config.toml
vocab_size = 6909
tie_embeddings = "early"
dataset = "wikipedia_en"
Each number is 500 + 50 x the weight over its row's rms, rounded and kept within 0 to 999. Layers, rows and columns count from 0. Numbers have three digits each. The size before them is the row's rms in percent of the matrix's.

# layer 6 MLP down (transposed), 2048x256, rms 0.0716, rows 1864-1913, columns 128-191
100:491464517538452521508615498521443611466462473455534516479502443484512555594521461536504449481510486494499419522606568593376507526524454514624555549596545497520581492490510438505455505475566464
122:551589401540519493573527543394431562483532506503527448550497436448502587507528457458414412426397542467447514534440478474479582514451512605532504517558427429463486496520451450542450434512539392
107:517497479561473536537515470491541453581512508415457485543446477561516641422542563477504543502418553510461574478510452592661505525495551515430531441537566488535509469572511584519484494424545506
104:487385498544430561548573467497475506491488433463459396547544514479529573476489471540394523444522326503525465493510398514507530554514518529571460518554507505537464543479594491511339477487506538
095:487456533459464522487536479490515440479534550496539544458523541536513462440517469519491494526518563507460509498493489498513465579506499490586564477343640522540443522522481420554564564517506480
122:532532442492574581449516454509537447432518513605485445442477417527466567463520471528557478531498472601580580543528448519558518556429499544462481461432528486531462502475564466545549593586489497
053:482472503434481504504529554522529468538574516411563478510530450498493509443489423489505561511523457507526338465588461460460491448491471496541581465496489435478576517521452490497464533475441529
094:490490580490553507595533483531553492402522488452479515536479511557392495508478483616564522561479495485531515448622471457401546495564475399435527576550480508484461520533513482556476442548404448
121:488511490542488524461491558511517474414454506532442626587556413482490435509449484444505484452490524549489480500523456514591480462502519526429439490519426500546534538427536518511501412451455570
118:502532558464462430583510497537489420441596572538578596491440414512473513470503554419552522483597495524533528508411510481545449509554475491540498433456526593429576463476558465522550580506473585
103:562612567477568462416548448502446585575524419472483451492489477494499483460441378508484453547531518470532433491515533482442496449487466485472492496422508519538483563570491523428492623450426468
107:513514523468457463445451536419534559432429461565542465569479467488532507549513430472524578485575477482548502534409513552503530532448435456423541553485623487507496462498543485493470514548454511
099:487471518483579545450530538538494535392556463546577474489533522460512453511543481507484527516573483512471471471528461469544488413477537507474522479529453441505464468558434577589439508456435436
051:439493564574496579560406543502559511516533477517558524481623489499550541471457478488381538495486479498576539535435528460491554471481485520564525518553441393462498422413560451535415521524428513
108:511504501536527560488432501471516461490583544509544500537426564589398499439491448428466575458479473562560353468511454591433526517400539479568407489446494468536471416494358445493479476473413499
104:469593486444520530568466540443421512401526434545529560516534533519453513409477564369422479542391536415510461508514492490551563446510464555565531450464465478557506487494405649573493448464491470
086:556496570467548553539419522522468505526430397424530467538503530515550477522440539499478503559584482571567471572487451483494589424472453537479585485466487522498535365538502486523468464536499524
116:500372474455582524471481536623513524572347436532472379453501490480458445544495502558557438534596483550407467574534529536497412524579500466518507512529563488567500488511500519561519522517542479
106:501542641470527508481525547492357525552626483513451426495527473570439481586471522469457507564552469500504528507464551510484503489562486491467590428413436435438506483482497506494558442538516366
113:507528404457492529539541454457485539552512469391481508560499536503492571571542442431486479547544459556469456316455505497532489594532518457551467484601506524563467552440479503523499555517462488
114:575503488534561501482538574452469541521391485548513532598526493518598564520585552510438521477498460495450524539498534508538450491466431549474565458501450498430500408506485499512497515566442435
061:519507464427472485529556493478404486584539532416485573509512490427430496600535533532460510493568528486467476504543464410514468574507369498643395568492516499556587539398442501465507540474539495
110:523536499516497535517483552514527504450490534495528538528504558435456466475495560515472530504573415569453452544549542474547487496500464497534569414561468508549480408440576516578448469450533488
097:563408434580517493530532550561522490548481546470503514459425499423599526402493585480556485494422563480505469532516473476583549516449507517527606461572426399508465490446472460514500493512543437
094:446478546496436437519407507506533466466604445538479493458551536455524458564427506547429445496556505492508434544447490558481548550491538520559530469496493432519397440531555375506483459464549449
122:443499435482468483546522441548533516386486516536535481386470465501477411444551507546515481483504508507533482466480485512471487492489490543485511438466540621504528507443515623579469533554502491
070:454584446566434498518520514480569520454388483510510449452572539452536477475497446470486503516450456609434463520501472473440555480502505536511564476440523426561470540408497508496502489488530515
125:399525523520517436460594444585501472479445542468572519457470521522530457497473499509484518504448495433504516526557399484400495506383478549475541462490510493569454421396440408517522496499516532
056:540504498514557441513480564426348503508501500585553511404477550517535512490418443429489555520468422440422445561468504496469591473536509525540468499467595578434478484535518536443393474537562602
108:572476547507529473421615553462448568532513541500475570494494462539485491369436510562498512434512457446575497506410498464529468491437556435521432541537536483417551471425511539580440557483522526
060:523453593582487515542504555449487429504552571492516516502592513563561536462549504474492512524442402590499527461609501510457555550497510420505506490416562456484490475414493451488488511519519537
109:464387463419530431467572501473525539454522444443440539463510584497494407493487387486519506467477445565493508507458536564481452500451519524548494498489478550548507524535473480481435527495470427
095:429482487484493568386518605461426374453515548456465463566469517534588477513506512559476584547538475509625538448554422491432470484382510449606417446497502610442455434510549509501437520480586466
100:562485520532490487517532522496456456567476525515489572438484417522518518553513453552516431450468370491524512543464475457506526477408608530542593510537560436453495442499452428463467517516516448
111:516582473402547509385506553503478581473514469526519517412498551473558497505496442430571528584562464534474509525451553495508568458510547556534533472447585554609492490608538462361487623464494498
108:557513559485502399474459450409455538536440548435532456488588505525511392539450536506541430476540545491437533425541475496404444506501426441496525589467486394616564502512435485441582535514498470
095:513479571482549478470540546540487472553572486438476499438493532547497423529465603424471504578513479551425443504508442577467509514451483533447536523433598608538454549463468537444483446451544561
086:515481504413595534508541528497485474502415519371436470440539526516516484479511537500477545425540459601518448506494468510579484533499544498578510554463550501510410551469523492499488457467522420
118:528472448510435461533446473416511453515572450544531473485495489549588636534505437489438542505477542500547481515650560600445522537512601528506418536528503502531475556466513519517418488527440482
100:398478489543442483436623523571449476607507437411450534551549502502493474477512446566448503527456488431487548428579470473502492502529489496542538470564457576454485562455551610532441365405388414
099:559445473477495463559548598522541479487476592494479396488522499475443412473567614553457456447539458577459508507500574449514557521549576410535391503424447416537462447424527478501574531460514482
092:553479516528421581542458508435417518614474521457519484530564517578530549587469512469480506395499557498515486472526476499494509442450503499548517446535500447573513433569497521496455435579426466
098:407556498375506581427521576416473588507537543527493493436441547462484462482525490602545501417417535493585408505489444539488513470404552508575548437500523447454498515463453541586466490532534438
096:522577474528457477580527513476541574461460432522465486518524589484479471546543433408561494607454460522406500495486506457549488429505463483506526437470516499556477468411532462513469504407487509
117:476510453491465426494497551535558542514498509390475415483531488583522514411591499496510461529533601480589550416457620451383442453575585542567470492469491416598484508462503467513554564423546456
100:519470492536475464526507476504514538480477477508537579469545500477508495483547576555566474532514550466458544555472550427404454500534496447473580483498469482441510556479422537558537493461482513
114:412521465486512435629548441606571485493594416441541521486458387509495489512444594516431479489545504502459421494421505492478420543571568442462503397490531554539584494533419557470554498486465537
108:499516450485513514573502448494488512466470540509458492515481533519570524463507554532441545478462405578545437550564507567578521394455509570496503543540455436459488514522399484448525414474495573
100:502573509486522558558499553522478449529492459544360421480511467587511560493533446547535522455484437544553579653459493450490530476583565552580521436505536426565397433531504469511530485644453531
107:479553427443487540526513482553576454465513494593549507528598543515511472519496540427490486522562494446482462640552508476370557524598435393465496430581514546477529523408530482537497489534477532
# layer 6 MLP up, 2048x256, rms 0.0776, rows 1865-1914, columns 128-191
119:471486502491433553480478461447440469533503554537603547529513457512605520502494530478559488441465467506551509501379535414560479499513443472532516443430503499450487582527418555510535438358525537
101:500510508524452527484514528518489514505516500494524546478490566477551534460528560474602501470454518469557519461551458493530494525473480466545484420459361502493596571492501450524512479507514547
099:528501504603479472523540553498564472469546554504455500459458442553446659512505506539545544521490436438567505429528508491545512391428488599477472451400469435413491495566480534507588549453522417
095:501530435485548532407489521488489498514474519478494474506492494566406485469587605465578436460474533522573499463495509498574513482442427458455540525512493471483639471532427441457508484486468577
124:468579439543511505480502479445552483462430516496529546570530426541425519497483472554521473487413522490495479473453541503461445508522548554447474531481437512435513461540479502527520534422443522
069:451559437563539443421438441507451583533480483520487453561441491450454533504510503535582442446376481462555491485478523470515528464441467460463510478467489557367534494586520481440565562502555476
093:474448430459544494550438536541461531480524419470532502522471627541566480516440618491453344501445494558477502514431485606540598518495401390528522434481502489544513541489571599526458525440489554
133:391537492457475438423507525551395501463446515495453524677506499490532542490505558512505410418491474484559428528517490446532487467447496517440505497433419563532627582518397586506530424481435523
115:438577449489483522520406383503504489571521496515480369524429546525478497547530473448543501554461387560635458509476471518519479486489535568460554501516457542523432514529597544487596488553544585
094:433539488448454424447561499487548533556464531501501533433496506381445501463532492585488364496479502545447451548432548514504532451448552474488576520472456571449531501600522575494548534488601555
102:483530486594562419436434493571538549524508570507464490479435464437527483443543461572512452479468440511513507510363537550528509547418523502529561428456449533520489386475444607522450518373472541
095:539544532537444455483430532493598507553525448555587500520447501521485545528561547489478494509432479508568500444444610447549463517546390545575460466467437483491546513530543492406549476354544486
065:431574440497416408434436512544425556519519487466572478518498518419553525465475522518615494479487486484526408400439496413491508489440404512525566459467473567459525479532530501444513525428534490
099:372469425551452509500520394493528473513435498535503549480424542517428422423535450462551491428474502525521461458521478516517570525476526449460543511495423471474533597476427525396584511457555521
100:558470510611568474573410482451493507512408464466507442576446441498410545572496531479494515507424485518548391487463518523530502508546524454480568520497475464469529461537560506537458457504549508
084:530525436468443529475553452521556506470621596614486547402505465526429614412504433438584435371435445534440552454435573542461373472500566508555485467487492519491592464472505477476510562499630438
117:523533477568544468454416553479472497504502442479460482523487501417465619525506558545474515451481438447550577478520420481461479370475557417545485487471523623464494430474544504468501493440566458
099:471470477498424435521499485544476482538511382542546519558458584485450482487537559531533489563518535482423532476372434357496501529401480587560498396474450532521534442538502539484495508469596522
123:534451502446533379472418418557453543504491536403499451522458532464469520534595584530537521477463527577388387498463595463496531538539537514414610447502491497421528453570379499532574533492553430
116:513527503479458398441442526466531590490449485565486473491405548514524485372516568458541460476478468515551533515490518525604561584439523582628492422469431501447584545510463534508512456457563485
071:486588442474519471392448505526493535488534497535511462530486466444501587497464515554631471455460496415546460466500593465557526440408427473486451501435416579471559453539481512417519570476584493
106:542444500531500429503463484513458558606414420425509376535436610519484526519548508492495515444521523564440408518473575446503489496496479551611590498512484564536486434444530612552477505488546491
085:428525494474466510441523453403548447537483558556422471549436475572484511531538528453445485501438352563456510479508511556462515526521432588541470517425496468461524523501457555485503527452556520
090:470449506586433501467446554426490422572465398503550524511568490503479523465442487481534588481517483438547488458468507559430537318525503490443519557443531570532442535568438521475497417487484432
122:488518367485379455502500438438451443455520442505530471505498523483516573390413489461525453551516526440513349467400458471549535472490518512518565469436479527454483475495516520527508498498559518
082:460562456506490508473413459523487512597474521492576410524517558423476604477475507503539510466435451476504408495477548411526497446438427448470558387482397574379526504588463533483527526449509447
113:393577606488498494470491464453548521513512488436499507444527631498484589505436509409537528424493488442491427528456512523428545455446497524566438399512494464515461565453548534395474470449537497
063:409528533519502432428503463518475515582483467515460479552485548469488618397524504495530464492438491436557499479478581488585495434424442483492523495514481549483506575555446536483536482462547500
106:544477398618485458497497548420505473585550565519551525520487454418525541466481471540524541537443482462545532543500479433500507482491521448407460489462452467377517508586574626465561513434492468
066:433689459517512466447483439479510553543495451467511451602489504502441529478477523492612436491451473526453495446423573442563480451503480491508533489429385606378556542547474538409522543390470541
114:516463502521477411490408482498499563576472385417484469508383494413493462484432510489558530528497456416474549464519556476470540509473429417424506460488522511453470465543521492468524469487470500
108:443500506454529485377504544542517522515546523433480546494460552527435525528473529524449470519534558415575538415463464466490409469452547495431442480528496538448474499497467528464512476427479454
105:421590356494501476521461438444519540539457496476558545536472495504516510488430547583556435485464518530473478420417540483515467404465442531496499482418452564435526518529543506463595471412534541
107:469584454479524483475408494545438423647473496513506536477512514388488463491506519587643486502530511514561478494405589479514493464510470441431545523494433599472542481588466581494483519501485535
108:482480456606448410532547469571569512619492530456535553481485451432514517442513479512486499505508505523496563540463566417507440399462534417443509450509506505518534482564569532503495501380578493
093:508533453559513458464438480496454470475499434538538500515494623543404504488469512370517488494479523516466473412551541520375491512517557531474475477548471464496456551434432465585641431540564582
087:456562503472504501481363530457510550464527557492569484611382543427528512484347496525589513525527399490529437536467509518535502484466483466536557437486515558450602478511558522480482494468535503
115:483478497561482409512488525459499428498542492428585427501408520531561525510509569482585483389524512484528575531521540434491548542443458474451589548515480462435615513580489490518610479519576476
097:492559451492516501535491453388401498486521488446473410443491550493489543414514523445497477522468528491522503510392459473546571469457532506528465512504447493506492495624589524496536497481500510
093:485460514582308514493474526413574550511585564536606500500533502527481516519557457523577499514482435512563411516452476520469549386453435531546479408524510480486499515500460483403570446478521482
091:532528537475413499490535496577403485557491491376540423551567487534469509481438559586507486502495551518555440551521547499512495455578431476487452471455515512504513573564539500476486507538495501
095:465476504548495486457486404523565568531472441534474432587402549531497503565469509469496511510401465497501520463522567445516573486474370455526483507552469535442565538608457610514590448454508401
092:545526552527513534492458486519494504478557482546483498503529569384426545468504514533613540481518461545462446520394545441569538521433459493488549483372419554491455415501467513485521477437441512
113:533481533483598431466454539523536522536586414459514493501501568535475493493480491476569468402496536499508457453491510523487508424543530505507479466506542508467518477493416509480551464527550532
095:400509539501460526485434487483423532531519488588643378491476563515448523524532550492507460498497502532566410536504505403516493445496454560410507506513486575447555440619514610442524578446484652
111:459525451429417460544472502508595584586428355476430539516533452531458518543498532496476526541417482517521546493393490509504512419501437519523484451505526514416561444460560534399507420477478520
107:384478515460423521470436531504511536446468379560481519542436485467495518451449466564541456489513461434534463452558612520656469502487539452519477478419448468463549441512471473466527449482449555
097:487428497529429536498498416566548568504530536508479512537471499411502480494581576487583475449472527478455508554430485492581518509466411424475602526502548554485487443580429486534468553506489516
102:516514513472412511514554456557415579550497490459606478487540514531404536506496520474524527376508433397544358519528626445478466471514433508476513454462514514490598455488404527446512431481506472
092:517519527524473488499357444554527513582453473493484442575509451496507450566509524452507443586512457440567586555480440505502456446419502503541527532497501552500453474520501533508446454518439549